Weights of a small transformer language model: 188M tokens.
Each number is 128 + 24 x the weight over its row's rms, rounded and kept within 0 to 255. Layers, rows and columns count from 0. Numbers have three digits each. The size before them is the row's rms in percent of the matrix's.

# down: layer 6 MLP down (transposed), 384x128, rms 0.115, rows 315-367, columns 0-127
# up: layer 6 MLP up, 384x128, rms 0.12, rows 316-367, columns 0-127
down315 087:096135096128133104150135182113127103128151143128140139135140131087120050143123108136116103114105196144100155132157099101153149115143148180152101150119128162131121150187127131140095116146110151122109153107167177092137106093133118144109129177124098148121115143123083140123130126116120110123141153117146157159104088114106150142096137127139135110152093111178118088126116133099119105117117
up316 093:093105111146123150132139132100137110117152096083135147124116161093121132129169065122120111133141160143130148148170114098120130109118145127143067167140072136106152127101169141151131126128091133129073153108152137156130136113125172135141130138055132175117103104144121158110113194101136104124159093107156138125150119129095128098136147112149140125121127120122143152122142114127137182117139
down316 102:133100096124140115119153122138097159153106174163139080141111091142119123071129150117123124107127118149157160100156067148120135148069130150125166126151150138125092153170099158104110128141156152097131089118112091128144150076157099132125163136125060118128132134100120163154091141151133149130126141123119125166127112110126122149102162140135146134138152150121155119129127096134121161091095
up317 096:132102106125135099183121136146115128111137104160090114111112153194100133109146096122159135159100183117132116155117159114097165174123092099114109166097097113132124120078136145068116145078148160128147143112146087125138140106142143127155161162105120135138113105142107163132135116166116153128131076124154126117121123157134154126163149079154117133103138102149125144130145135134107146143106
down317 096:117118118113129144095117146089126165138143126117155168136127110111120128146106109138162097137158082124112092066141095121138125118110167111157059135142069122169117133134098127158105117150114127115138105104170148111154097114126088162137117134106146138128143173143162116125149122140096091150152118124133121139084141103156137123136149173157138120115178130137136116111192147121137108136088
up318 097:112095124115138144060141107151153145142110082112144101113123114173141127081113141095125125073106108101128099116155137104143123117066118098145148104111127164112149143140171147107143156131113108159114153149139157124146157107149133136144082132144140162114126103123105141127165166134137101128139152127128096105083114168121142122110154151138168133128128130090128154164106161116145128063151
down318 097:148149132102161092120171125159093093104154130101114110160137146127141120141161124128098127129119128159116100134128103118083164164112097140125100183112094123106110105112169116099099133123125121078125139117089092093119081179118106159135178139124108139154112109143126152159120110129112131111095107157122163135141108107132125150133157140149139182115128112175112140117147088138108159151170
up319 097:090143124117140138076125081123152131146087113156143138144141165149149214173093123142107127152129057176156124138151125148141080128166129153132106142151147151136131134155137128150138138121164074092139113138093094110102113125141081145145084133119125143101126126136099076107134114133117114146123139135122147114128147138107112155128096116135086108116137114118115151141126156120118100161124
down319 082:107141134142110148159146118114092105115166149170129131103137066153125091097140124135143116146124157133109118096099176083074158123111155136163146107094129110130178157125104103140110081136106140144143133136150123129153147130111142163102128145168130113137142119111130140093116158093119121138134072169110130116142093148133144136137078132108088167112112146136098157087135119135148166107163
up320 086:120144142145122132139090102100116098125146102095100132126158147113169111149113178151110106128135154110161105129115137138144132119136084085077161161113124099114162119075120109135125145126177149153149140107118118093134173120140136121071123122152088122086157127140079141089101145117139132142107127109125182158145104155125165141187127127148141134115097165133124105138135127108142164109109
down320 087:115130133093107121113146147150107146131150116182141160110133136112103156128155089100117136129130112129114131126100159107140163101112136164147110113180118151192106156125126115123114084157140118104106110179138128154137126132079098130195128132130124110152152161159165108140142143151119067153122108112142089092131172144134088124114145125135082106115131126103120112133116188129104107141138
up321 127:074149120118123167100122140156119131110141134124134092146143131120118115110172076103157124139096095169151138171098149092091109117087160164164182142124128130118114109119112099177191117128108091096123149135121129103122139146116126158123130127109141139121157076142129103111136136125126107170110130136129106107141130145111132102110131121114127108141158118095130122119175189170165158106137
down321 149:085110082081092137142139092174141143107175113142130161119149100158114134165117097147152105146110166149127145125137152089083113095143136161132125105145102144130129148094135095115131089165124151117113084142141121098148122145127127165111134143123147116169120105165079126102141141102119109149150107125130140126150097119112123105131103147125132122122148100159148104138204096146161090107145
up322 102:109159146166107141117119122147150152139114123098121165149115120122177151104123145143158161147121127167100106145160072067122145154107086082104123107143138126081142125127118137143138112112150113131083135148123070069137148142102153146147139144103160147135123096102113117091096149120131175100130091136140107094111126106089128102154101134130142096096119105126117135132169118158155115139121
down322 112:151158120069135124120099100151105104152114133141112116163115052140097112108140151143123102161144116101123110104138110145167131121116179110098135160086144156099131099142094165076136150112165150158184111120102121100099150130125123131141136152151095103120119157105158140175139114124132123160106090103107142113107128143144134126091173111125121160116142118120133164129169132131119147155131
up323 104:160193081123116152119122144101119158126104123116103131150136149137133150089097165119121134130126138121070119199148105135123131130095087127120122140094101109091121102115176141108129161133131140135112148047111102131129124137133191128098137144165127108145123116154087124125137138117127188130134123093082129096127097131121135094124161144142140133118154143113115123136157133157135136157149
down323 098:097115146101134128115143181119113091116145149099103155124145143128117085103135092154136105154154124111176137066079146147140117120125112129115124092107139155117138148082145133168152065132115132158110138169163142089110178140138128152160122110109147115130142118145185110136127118109154139092122157125170113133121145153158139103147130124096088104138115101173100094115143125103124116118141
up324 095:086103129118128116147131118136133159103162138114113127069156176211122127149146095145117107105126144150121100108126150148114161086131151114105105131145118136103133092071153125096147145141155145137141153131114141141147117102134111137109143129086087170153115093111122122117112162091144147175146123119173122171155136158098147112116138143146140112092135143120163101150146105111113105095102
down324 100:117130118145186118104102110136152176125121128104152101180143125120138116115137144118154105122152123080130116119124137112076132171163138178148099116111174103123131146100118126119116129118089133136121092117155071122128189129186154136097143159160127113102133129133145103137171128151131150104158118123118140077128107128168103148137121152130146072136102112124119115164101146127110146093112
up325 103:107123163151082116124137110113151097095176124143097137106143132119120135148140163140157083110126174164109157158106078147137137116135136139116135111111157102094123133082132126111163173083130139143072140136149077107113174134130152115110099129139144135093170135106127146117102135109109148081142129110126120146131135126140134121165129127184139129123120162153141121134110118175126118184172
down325 099:154098102089111163124137129147140126100135120148125113141103135134123138121074139135139155107110108119144115100146160092129148134119141153157131127118131157113150126178124097156126128129127121155177149135155112137110133081178142135182149069123149143138133132097112138132181157144148134158074121113125102099085118101116102108109151073108089145106173120094147119171151157113122128087124
up326 097:110112141093129103119129142150142152133135152143148115122142103134113115098096103126119125116096147143162132103107140129126159104111089117145152131082146124106174112139154117096128176124119069158116116126153132099114177120170121131121156114128124138091138088122132118118127140117107136127183121138138129128113101174119159091159186111174159079103129155125132095177105100128091143072114
down326 094:146177140129113109102088115159122127116117124117137106164129087085122106119099083127145144160151142143127150113137094079134120160138156135136164153095174110111133136137121095078133143129141093151152143139152114132127116109135138142138096096123105148130108169127140151143114124135141143117165120152141147131125116119141111147096126132174103157138131176099098019153106126146089125143131
up327 095:122184061133116153099125135125164139119089140145110143112160159145133178135132127149119122111123142133144157108109174151118150075144116060174150143105107149110123136130119152126156126128132113118164145117139124130101102127153140138100113123121105149140100085099133081121144128152120150114141129116117142113158131153134159058139134094070151071107163134106123112155121131121146150116137
down327 077:172100115105162100142109146126145169131157129093142109112133095091118116130133163155115154107162093131134164146138126094141103173133120130128104102110175126141098171166145146121127128109143136090103166137084116142115150094120088121152110138104147099114142155116144148108144134129089162134144149116146129140160118125112077146111098174130152156138145113137108084100080083098169130148118
up328 112:138129165114130130119131129163162141143095168128134129098150174161146152130149122144110149182135098144163074131134173149094089123094128099132148131110139107127168120145124074081141108108169085114151145149102118109079122146128111130130092111081125137186142107115110082116165130147087122113110172136136130108099121118110145118137101141121128135092128137093138126122124151142166119146119
down328 113:122078072108127131135125124129080119147143121148127096131132099109127138123070141152144130058154152155145122105147101115128153164162119152184128160128153160142112186147121126167108138088156145143141110148089137100131138119131144104107121138154110126152112137111140157141110147139154121153121106142104114128127088106134095146123148094108083104122145155131143148165123082111111174093109
up329 087:116147175137136091124141139105147124132099131140151157101130143149107169119128117124107102091129120150152111144150134120124142109114133134096084126152156084161117130124167120087112142134134137151033134106112159160133131153116106132155134076110100169135111138142085116126129124121106147155154113165154097140147101136111122119148163133183170103106165181132149105123110122124124147088108
down329 094:128082074123119137147099127154103141122125125114111119156155103114149071142091121136181118115140144096118152098092100118168143145135145130147160126094120154117156126129106114142156111129098114125200138168160073089120146109138139137092128165146169134107109124121165166151110128136151111101124147098120170112130146122147115147128123075125089137136077122111122146129168146157121129116127
up330 104:128116117100137128132123140162170140117117107164120131129124114145119129147166078106165126118103163107151129132089166160137130156110086098091121142107062131093134118134160128090117153128116166138091181096155129148106118143153161156111109114137126134139133131155113115103157134141091158109195089127124107053101113105129136106146122106125134082098138156127145135120138144145123149128148
down330 092:135146161093122115119121122110138110152099103153132129140128166114166126138143132140125110144114160113104113108071094153106153158147115072118115138094091146160128140149113128165097144129137109133121146136116106148133151165117108148160139107172113144133113152137160128127151129143110168153137095118122160094110161149115120142195087097073144117090111125110104110051120146139117104167144
up331 077:077128169144078143128147128101123148119117107077098107141150161148124137129166125156133118134146151117120118133108119110121124155172159126117164138153132124088159123101112139129119110112157143127119146143111105109167123087112131122101133098148097136121144097137094079074072119136103112161123133141155157131079120170128155163188109118132080133095141119123113134142139143083143103150094
down331 071:203158111133113099138133085151151121154155104169111153101067069116116117128142127110107109133111140092116131105105129133122149111144081111120090135087142099156159136116113130121143144130133107167144115139125113128083128160133159176142136141122147157115110148133153148161116119147109129130123103172147142098169054090106115129137129146140150108137109109098143150121128127178136137112137
up332 101:119132153138136127166121111130129116116079120158136142108147170159143126129101134108105131126152113129162075117107150118137184096143125120179132079096154129095141159068099067153160101121135082136144121167130140148127140154127115148136166074145172144088119105113142149133140094132152121113117143122136079143137116150110124140114111131096101135135186085112103126135130131127123141107144
down332 103:108128106096103175079140074148136136176162157102135095128137114145144131109124145106165134123169109132145131077128136150145093133115145143101107154157136156110124100182143153123109140146131152127110082104123105126115107118135131128135078199104148101146133152135139081150104136121128097176119122122105138104130119125154127122095133098121115135143086162184121144143134165137128091116121
up333 083:171074172133146103106133099146178124129138122180117124142141131145119180131104109116108109138100102156146123096161174154107184117156119127113157115141145117150129130149114100098145111120169107136120129111128143088125144135132090122124120099107147121120135145083102126153136092126114137138088151148107127113146101115119120151139093088116148091114069206138156126142102136105142104127131
down333 091:075147119110100146122092160144105115125145132088138128152117112109137103133113177120138134134194137119101089176097072092147058122123159148137112135096119146149124128127109110163153150099122137151115125143135151142127105136092138131117123120144110099119133114153127125127090156170126086132113132117095144146109156126130153114144138145155111196146182086108118166118149145138099139124131
up334 095:106108139140140127114168149126153158118140124141164121102118135143085163114119091088137126123114096125165125137111157140148157073103143103165114153143124137150127116170126088142140195126134102146108118106097115131116113117131093121137131124116149157121116144128062109106114163130121106151120133145114111072122123169132139116117159148168138112082068125060145126140125158123171116119107
down334 096:132134134170117116120110167080096135156091096085125095164130080126101125117098165151118142088139100109126124086158085139172102131131129145170108121121132152139115154129103134121128139108109121139159086149135146103125110111133098123155139135152134102091133138138109115127147122155158147145141146137097127153122157133143118165106171173177134151172156147082076149151098095132114106128125
up335 080:095121144116139116086106147175145163112140131163121127084128124182102113132126102107159115123111132129141120120086161157181161109110131099140141130140121126132125094103144082113165135091090127143119119106107141136135142165119091159118147136127107135133136129133122124115155135102146112121163104143110102157091106146136188117151145102139130095119144184110101106126157150157105159051154
down335 079:132099112122137101159099095125136136134135108100157133176099094100153116110117161126113168135137140113095160146137109096129108147190154149148134156123160120128090125129121108101137138106133102166118136180148122137149106129148138100110145109119150134100101142110132146127128159137139174150091166107101109135140123099135056186127132096166167160123117115106144091130093088126119153097148
up336 116:066137125132120190092123182153114146120125142157118102099145126158135136108087078123163131126083109177157122139111134113094098101107117161158104131113099150109132136113141110158110106129111118098139128118089116133118177135128118150158152149120147140141174090155131105139138146074126104124164103132118108099119132144118138122112122130083114138135121125089130163124194153122151155114148
down336 122:084094168112129134172117101143124130119168127122167102114116140154134137120094117153116136104109162128116129163074134116096127122148125126128093135126114109111119106061095107116147140157138116140075139105110114105153120145099152146116139137127108151118111135149088147102121108099146096179128084155145171168118147147127118157165151156162158068102148151152122143141124117155125169103137
up337 117:136150166128133157111110147118147121153114122112129151103126152100144146135132140108158097167146120122157075135088149160152110104134107083161148156114122139103131114125111076151151130134161082125097134153108136117134124148151112113157102097111118138125152145148105111111170105144087124155146112130115129071113151136124134170176076115178097152144123115090124122122118207113126145136106
down337 128:135128122118144134134114194118137145153175116100091173099161093137117088134101122137170101130114148091144139152090138146155138058116117101159152128122122145096145117107139141163168115131079114123119124112103104118125127180140169106122127140104119147124104147139108101115129128125131077099162158104157143120097106129158149097153167100135101117134106140149139077108164129160142121116131
up338 080:111133134111158151122118159119103165170104155144109121087130126128103111127151091121130120187155113147123132107082094153086124133132171155170138130141102097140088136119123113145160144111098141091143176082125140151095121155127156133143183128148147083088155110130129112095116091116106137133083120103118110156116150139135109140126114116143127120143167144123100142081158166152115146142168
down338 095:136129138101110100111132128150136125102113141146140133171118140130157133118104159132124127106126136114170141125198142092144181131112090094103113093128126185123178140169196148129084111139170088159085113152117111111149131101110104132121091151123137136148132125132116122155150126137119147113164120141114142089139072115112137103111103143113112149130131087100143137177094110097130119117122
up339 107:098110086150134167121164148113124129140111123115109072116147119126119141131187072139129109094108148122129151129130111092083134127109132125094106114148131161131115124156176133118139153113103156079109103089145124137122134137160141180135150143160152094184164123129128151102110151120140135104140102094167085130123137117163148113133135174126095109131151178128100102128133123131146182119122
down339 104:139147129113161145125113098141114091114094140106128103150142135163157120176068160140109137150134101105139181139124131124113132089101139153124127113125159121119108100140176122179165150134138138108210143084121164129106125109124111126131122118127142171106087128141121134136157077154153123133102176128147138160134093130117141123106136134081159117105090143097129096139116142100151139106108
up340 127:121144141084139169114126158151152150123137073112129137102139129115118146142114149133140101164108111156165115107096173135130142101168120099146146126117109125171183173121146106109161139136134128108111148128102164151123112118171169131118109089133093129115102120117081106113136140130144092127104133132162087104133110148158141119121102128115066081097126174118149136141112179102140092108123
down340 142:135134188124137083117142162117132163095127122122131151102122109110151140129143119147118107184139148120153066144127162169110139107168089130116099112128088135131108122107158134114132138166122096126163166105160153118115127102116131150141105106154134128138125127139086113135127158131099080138139112115149134121117144088125133113129194106134076109087096107101136171091171173116128122133135
up341 105:101135132109091145117144111157114189127135150134135135140156090122104112111134041120121125127117114171168112133115136143086094119098125206150138156136116130131143114118139092163115143096125130109094103099111116137117162141155115126130149095136126114134177137132107176123118152135128105092135065130137108116119091136111137163146152141160127127141116144118154107128162123176151155152116
down341 096:091150136126140118114111088134121132118085144147122107150148123110144107119129186144104113126109113134129121144152142119113167127157121132113134080126170115119165136150152106142118107175124140126174107132110111086117141126144098144146144122181136109198105131068104135150153153121121134184160148152142129097139122129113123150111103089095150156107125116105125048124135091146091136131144
up342 102:136129111148104131098103102146169112114115102115133118145124134132122128115137158126152116179118148117138169163091090105110149139108073130165139133127143126084131112135119125129150169171125087103114173117145116096074171139145157134124150127107159109108114104110123126148100122132076156065140138138134137134160123094144134126113098089110134114125168121142121151143116140158107171139199
down342 097:134119119156144146126132109099118136141130131128136152147137132135098154116109138127075136066131086152131119124156174128113137089145138163138132126142128098148116135173131117158156122105137145129149110152118136157137150123140156100134083127137114180127171128096116170098112114140172168128117087109153109120107139109113095118107137147113189092140086134064080092144164110139144082129123
up343 090:149159098161107169100123153126142116157106113109127138101071156133149118155169161111094110129120143095119144174164139133139091145116128148104130143109134135110137121122174124106120140109171169105087159122122117149137153135170169111143120102081100157132116078132105119126142106107106125115177140131150123147193091114124129119131130084123115121123167191127126116128104132108091134131123
down343 091:135152111121139075152168153142118135114084122134101124174051119119107101176099104135148134124111134105110123129102108106099141174129122160138095110131109098118133162123118170103124140097114145154129118137093122138132108117112143122137150131100118128124100092122125125158113123124146219092122132129147113143075118134118133139149157159160173165136169096140137102140155140121119159125111
up344 105:119163105143151129131128112140125157065154151074109120135155117160119128124133087107134116116101075153162183123126149158136110081081126133131161137088108101135136144126174102122142100151133136124132074096141103146087100134164104159122127133143146125148130154098124134161094095098127174113154134106121095121132117115124153099115152138136142110100150112143152141158149099169139146166144
down344 103:106165113125084131117103154135135134138138113128129111135125108148167108162093090118112109134127142089129144138141109165140119153134128146118138163140159097097106107132100158134129150113116114131141150149095199100144120114150191131129141122069094109118163113142090111078114135139149118117146114129130115142127136153105126123119124172192140097141166169133152139130128142100067130093082
up345 105:075125140138131131112158090121152135124137114102119106125170130159142146107109164113119125130092146167152105121145098106173160106153119101103153104103158151104127149105126109142152095159123111074080113154124102085181136129103108135128124127131159133134138090151131132082155111132151150145115127136108162127142086121115137173144098110129119150120065141083128134136118145126139156061141
down345 099:148120098161147084068139159121112151127118158127130121134094108122124120131152135150066114140166107106149118122132096136091122106105144113138103168135129122119161123121169157134142125150121116175124130094104110170106157141138148120101149133123130109130120172131081107137097105163157109112120141123114103137127127115143108054157196172107161131122121132131090127132131130142146086177131
up346 101:094083124088150144168174081131117156126101150132144097109102110169115132124164160118140116093132080141139121107081184126148141107169149115157135109148155108133109136117100088139145152131140103155110105138135100159126110140146129167129106142130140151112107119100131098099135166111118098140074154158111109146103128146122125160087147130121111142082085118109133123141124129176102131123092
down346 099:145118105144133140133094117152160123088078123123120152156165135124115110118129130138147128159145143094115122070149074147135127124106122145126097141134092148127145105131149168082168136094137107151085131104129131083113127116142129105140192117127111112121153118121110138107152089140139200130124090154136116111156148145156111154151125143150188100174139143092118136137149119088137107147105
up347 096:153184171121118112111109152135138117112180127130135173116142134110123124157144126139167161128164106157143102136147169146131143108111090125129135127082111140121145137137150063134144115107145098146093109136108104103118177113079148125117073124145102098130165138130126162104152179107131120103134126120091128091115128152127169105125120122088129119113118113104137158175110163175146113143115
down347 107:135139135140155116109146072141121125147107098136158100131117062142109080127159119161116107120091160075140111130129107163126082140150133153129151095129158049123149106112125122118121166143122155129118138139156166084110120120142130143132154128149157125114098171115088117122137104143136154120104150120150136155130115126116118155137096161176165143156159120143126123100105067116118154135133
up348 112:129148184137127163135163139106106079101089114159148148135128128126140109125129157136164138139134126082113107163098143128130119147122146130133122118124112138131134134132087108123133130096166146119127135134102119125123155156057200126114110099130159146096144146151064136104114122102112155119102125144092148099105120141159137154154105125116126088114140132104099180132125198135100171136130
down348 111:104147125132111114149106118137121113173124096123130084093164127163144133161131127108182092131120156133122121169148099097134149107120138161126096177163144156146150095108124168061107167103147150143122093097132131134116091115166124173155098115117112134135094143160111126107110102125141131112169135117152135168117147123113142118063088133140104115137144130138131167158111130118141113103097
up349 109:126102131136145120112143122127157141092141125134146145141171162123128137140103171132096130077100163103140108148112129085109171104083061113129151099099106112083176117103171116144138145147126099149075124131125090143141158129126123121116117136133128162149108095113158163147083146154099106118145107134140123110154131102151136100122150139126156107110106138122101151167126104180151140087110
down349 115:097167132171158206111140163120144119165136152154105147101100125114128101144167112149150115143137139117157124144122178126139131062114140124117148149109082129121105130122120100119131099128139129121152175127123171106091155139097151130162125129125131114115133147094124114105140114098134114080119156144098108169089137152086112089137108147145105127126123120115134063103177122122135129141139
up350 086:139158090170145118101118140160103155135088093106131110130132160112110101156131129122110087079108142134148092144120181179161141094097119111175129097108149103113116148124161135119176118141132125122151168145130142151077137089160111117134113123161133153141173111093117135123129118122129111142118150145119097157113125161090120147111100152125132124184189146123123123152120110110105123121166
down350 080:115105127081123086150143121107136111121162129165111169130113084145126118117123073116110140166174109112122138098137091107082090129122154160107153158127126124145144127136125123133097125165121098145092119103174101113137117156095126156128101159110102126079139139152145132151106128151147159095135102153139116113153137105142106165105149157147137114106091154167136153104193114152131159112103
up351 115:097138155132109131132158129139118133079145161141132132082104111144139088118140155097152127138158114140133138178096126125159125093126135144164162093143093151140149082152179129152121116106129144125089122127085117115109135206120090162142148090146126148135163102102090165102115173082156124102159083134124102133119135127118105115119104160131123141134146151108138108123148149142111144140152
down351 123:149129137174131076106069129121127146129063137145155117160106144128130122137117124159111163115132090137165158082168115131126136132101116096152112147113131163138137104176110133111115133125137114165157162119112119165068140103084159109120143130117141126142103120116150118130148129131121170077111169115138140097147118160130095135139130118137145139131090148115072174163122113096145148118112
up352 101:104064136117133147107155070129132139100146138139141108160133164116106175113125106134131125126128118146105129139149149102101097104152111110130080161143096118126148129129149105191137133099146116117100102156138123104141143160126091181121177129150134123116118119092119129090110148135127153158146050104128140111102115142147129149162106096146116092092087121129159108105144136159131154103142
down352 098:130095152157096134174098111118173111135162166095100172142146139107138112134127140109106135118154122103087133098149136098158062146128110123137129141110121143175104105128100099140108099089096130134119086152196124097166128171113106173085124130127157106129133152103117116138105142116144138098125110120119151141128112109149135137146138158156148166161128111152137157134118089140117085144106
up353 109:125110169115179136133122072141133150170123121134138095140154138151118152135142121112156127160133124144133064100114179150116145104110116147128158101105102160130133164127129114199130108142150124119104081136119148122130125145167122138093123122118148122183093111100141134139132128135141126156103111123127091134130140144084134139125071107097076112128128146132079119136115183120161094100123
down353 101:119139139104110140088121156115134109109130158171133146102116096097131094150105111135138118126144150095149132128113132109207139109105138131149130150112116145145132134134135085108158087093113093141154117150113100096139105125128098146150127139134170110093165187150129103132095150152141114103161119100122151099089166146138165095141139089155098168115091135088112134157173167133117135128121
up354 097:085157163142134137122140144134164140142122093113140138088163114136119141127126133119132118141151111166159108143090182130113092048151144122154126119132125174109167152137114093160135090144123117105110137131094149091095128174106061143131117119127115126104143130152084129108099154111143114139148123129135098122127141147135173113151098106118084118103098128129120103137125178165150112116093
down354 113:146135148112154182126167142135172126130145118109104147110145111111126125145172120138097105132143168109143153117136131122141126082112112086108153132083142108075159151094135137168104097159113136120082146125143154121103144127147135152137135128094134145148085148146099093158166166144107073128156116140123145153134116126096129087137141120115080113143094122145093150120133167132144101104072
up355 113:109103138150132171115168174106111165153121133144148128112134118170117113098125113100097138103130141149147138129121104082099132123114093130154108110142152153129126121146134133125130132089188138131075118087093116104114148124095141141172164124112189164141141106141071149116088178112139096112131096144146129160075100136129152131136142103148130102134100090117142137118142105105160156125125
down355 114:165133134090096121094110121122122117149142143142096139119124172123113154076136109094122122174136129118126102129072153114147159130132123124100162116152121134080142114066121135117113125171120073128121139119154112136110151164148146144104124122121152144148153084115163143104110133134134134133168123140066127088145124107150109120156110147118150091152082110184120127132126132189135137150163
up356 112:115089160101138147090137094134162152102162142125147103163128133126069145039163104117117111109146113140177148165127141120129144107109158141167142127121076078137123140107123084126112183121114130124091138139132153163111118149112117167156147128121128136131127125112121154109099138120131138083151126130105114073112142115150128127105102137129150122136089161089122147150106141132151155116138
down356 112:113183119100130095188127173146106117080159144115100128145151085104117094136100114168175144145141129143115102154115140146154096129112096113117117141115139087136127128107087125113101118111149113132118098124120144117124182174143132143162142097111148133112106103078167115182108142139128117157120106133152127108150081125131118126176111114130162124101150096149123129116144140150141142157087
up357 109:144161117142079155095124128134186111089166127154126157101119101105118145124145116155102140151153161159137130170134153131108133152124120142158159168101122123137144137062122048109143142100127145151129147102146123133124148115110161127142110106110098123140118116121103143117102147146084198094147131149132129062081142110135142123135127118135138103098108120136161110132120123156094119139114
down357 109:147204121101131104111135159115142154091132155092158108129130149114152104159123101118090127140108111134125126119134136164120098174110110104119141098098126135160133199132111169092078093116153145153075133118151166103130112168145129103137105145144093133123161176147112148140134115105113127118160122120119141136122122137109140138180102104128134113136168130137114105135098114119120094168096
up358 098:098095164101128154138142148104113131138152157133144110130050136181172134108126172114148132081116120156104151147131111139124106121162107174122100128153161152152126168129057109177132127094133099107079135140091133117123133129118101117123150113096142161134135125138112120147149141083149117151110137133142124137142092126141113154116144142121127131147084097112135148139121152099096145074107
down358 093:138114100161119105154139099151145155127101096119124114151192135101096091105100113132120136168127146117171129102103131090118131104099152112132152130121091131100113102112168164080121128193111129109169147103145125134120138101112166134117130160169136116108187131142141128091102128153113110095166124137125155109132180118132146120115106106128121100121156169128134113111161140142174125146098
up359 093:070144131144149154094138129143150113088139103148134110111115142156123167117135160141112119141137149109134116116132084128131153117117117147095159105095116097093166150093156131166153142128138143128140136154118118138115154155153142162105150108155149153143084083092129157128110108105131189080137131116155128137161123128133123095093164143079119071092167150156129104109150140125108128121174
down359 091:133115103145144107159166087107154162137126114092085132140148120110127104109110173126163150138130088090128115125127121130145125165157132111115120121116138134112092103127105157094128098091089160128127106122140084120152174121096158161169107126134121132130177131116160140123115082098152118126112193080159123155125098106140166161143104163153094159147134091131141117148150119152114117116144
up360 107:132079098161127178159103162145120135139128103160138118122158121176097146097135152120131114120111113085091133125101117105157090145090112141077159148102150121103103097133150107124136144085112153144110137078166085137151143136139169152173179124107133131161135126147100176125103136132107148139156121123138141128123112113108126114149148129126129094122135193118143120152143085132113130115162
down360 108:129152174111109130093180126071129109117094130120144128124090151127155152163169137129083116123104114118151115179137121162069144161132145125125114185148067111159137140154149152100127158143119103129114159137110130191147113141137117116119082124102108123137079118146124122111147121115105153108131118169140139145164113135149114122111132148125113139126143134135147115102080149103124125116075
up361 083:115152138128141128164162104104095090091124121083114079148114153123124118154170149125159143104077124139136151156097108094123129132105150193152133095125093130121126149108141117145122075109120153061100135129153097095122150127109160160133132174110137152130128119133127162097117133115184140083148116163117112137129145108079106133120147150115156120162142131127143155121135106147155150118131
down361 087:139116112123140120109103165127105149150164120128122164098134084120146119073093134123149125146179116101121110109157145131174129107115085085105123147132163118090082141143129132137174188130129145139131120112108089130073137053137143113111123127110101146126134158183122102153173153152126132157130128096094135109118114139145141097102124127137121124122126140116129152153165124090132153140160
up362 100:107143150157106113127120108131116147114114113077160102142115169147146115106124169111142124135112133083106112118145115100138155134143172100090121098159123140146124117122137153127122136103139126119113142107109161104172164141134101146128130133150115143100171109168091115059113146098126131149141095127128157150062089126109137134203133121155108121151173110137157130170115118106115150088119
down362 105:148107117123149145096159109121116092113149071136123129132148094142125174143145111093119108098085137103166112132133137159108143142128090133127085138118138146098131128145150146112166099136153132108140117161077096119094122126117145146094151101109145143097134156124158175162106147125162104148130141121139158124171135088151133123117147120122128151113060169110114135126075165117103145105181
up363 118:121127172137136136080159114135152148158116124175156108099134169155108157160122125125131125116126111166169062121107173119178130103135149098199122129150140138159130152129109099117136126155146119120123141146098127103127129157104077134103108115127124149136139116126147087097125135117134116176107143139125101108116125178076137151138086139139114138097120111100105121139090170093137111122127
down363 129:130133117125163176129115111110104114116083141134133102153123161103110145123132134097096140110106123145122144123139111166114147171130129173101114116143171135141109161158149167095140165112154146076099126119139136159150147105151122117137149116157076132103109046123110136125151133150158155140082144127106152178121125141133126156128135084125166084111148150113101155092088121124130109114128
up364 096:075126149123129144104109103143144161123102150122123117114140147132131122115140161134124131133111108133149047095144176150141147090153140118167141140155176148124131095142119107165124116159141100117139094139124119105115120091106099128124113152171123128108160145111145122103133154131138062157119156133100128112116123150108133170133118101133131142138085095066102145168135148089141120087173
down364 084:142121144120121108145170128103122118136123126149144125137127132125097144133143069116156108128141141094107168110097108129110112132108135122089137106158075125123088168172125142110132179124153153133126138132149120143152135136122133123153141077115168137135121128116131080116142077122108206090097077147165138146086118121129145107157137133135161130103134130151146115128147078156120114181085
up365 116:133122109095151129113144127120129146137144131160104121118143116108101138104147078163157095138144099181167109137098139147136130120126133161164116127138138117124120176101103152084140128161116119088122188150127124136139083120133144125176127114095162149159144073082061109124145121129158133156150113079182111135098127158129123120125148155135114134127110097143133137128147133078115136093112
down365 106:100164178110151138136096120150116122076158101186154168099081140129142119142101106105144139132166184134121131135092159116090095121170130053106145095114163106105131152114136128129157103130129125163114121141151121089117137112108151134153149108163084114142162138155103121126140119111110132097139140142128149148143101130139113136102139170117128111118137070137140159121107127154148112124133
up366 100:091102111137100127156116129149165125128092101096132110103101121133102155110176125113106141127086156142146121152129093133147117101115069129168123126135127137090128115108142133148199169112113122131135132114149094135093097117149165138113152104104158172097110101116138092121132131101124094090148152133131146133101139116120152102145137115139152139123178070162146116098152149168149162135155
down366 108:152104121086125121087165120093125126127133160128163079152124110139115105107103147123123135152133086129098151111143120127125120122130120122142103142095115142096132145128125142155157133113140148131124126140132163148122110092115089097101089124172115105140162123124173181165116097177160166132114134112095151128145121148148154120138152148141088162166110081136138175116091164098070129095118
up367 095:104178155114129164098142137138139161128143101123145144086150129145104155161123136139170107138152117166181114142074179119127114072153134129157129122115119139125152164122146094161122101113134124133121140139095137119113132159138090146124072098161143137107128119095103123108116136128116114121154104119113131092140154151119140097164089098136088106111086126102122104152116194156141120118100
down367 112:119118106112155151109103132128147124146125093123166144136111102146125110160144115166137101140139139115167090127112184136135154089144113127133124105156138130101110132143176108144117105149106162147105103102120129115118108079145117097160129123089172121104119168164143117130140139110129093080139115098097122143080136149122118129127167115137119120182118159133135058150191151106147148135090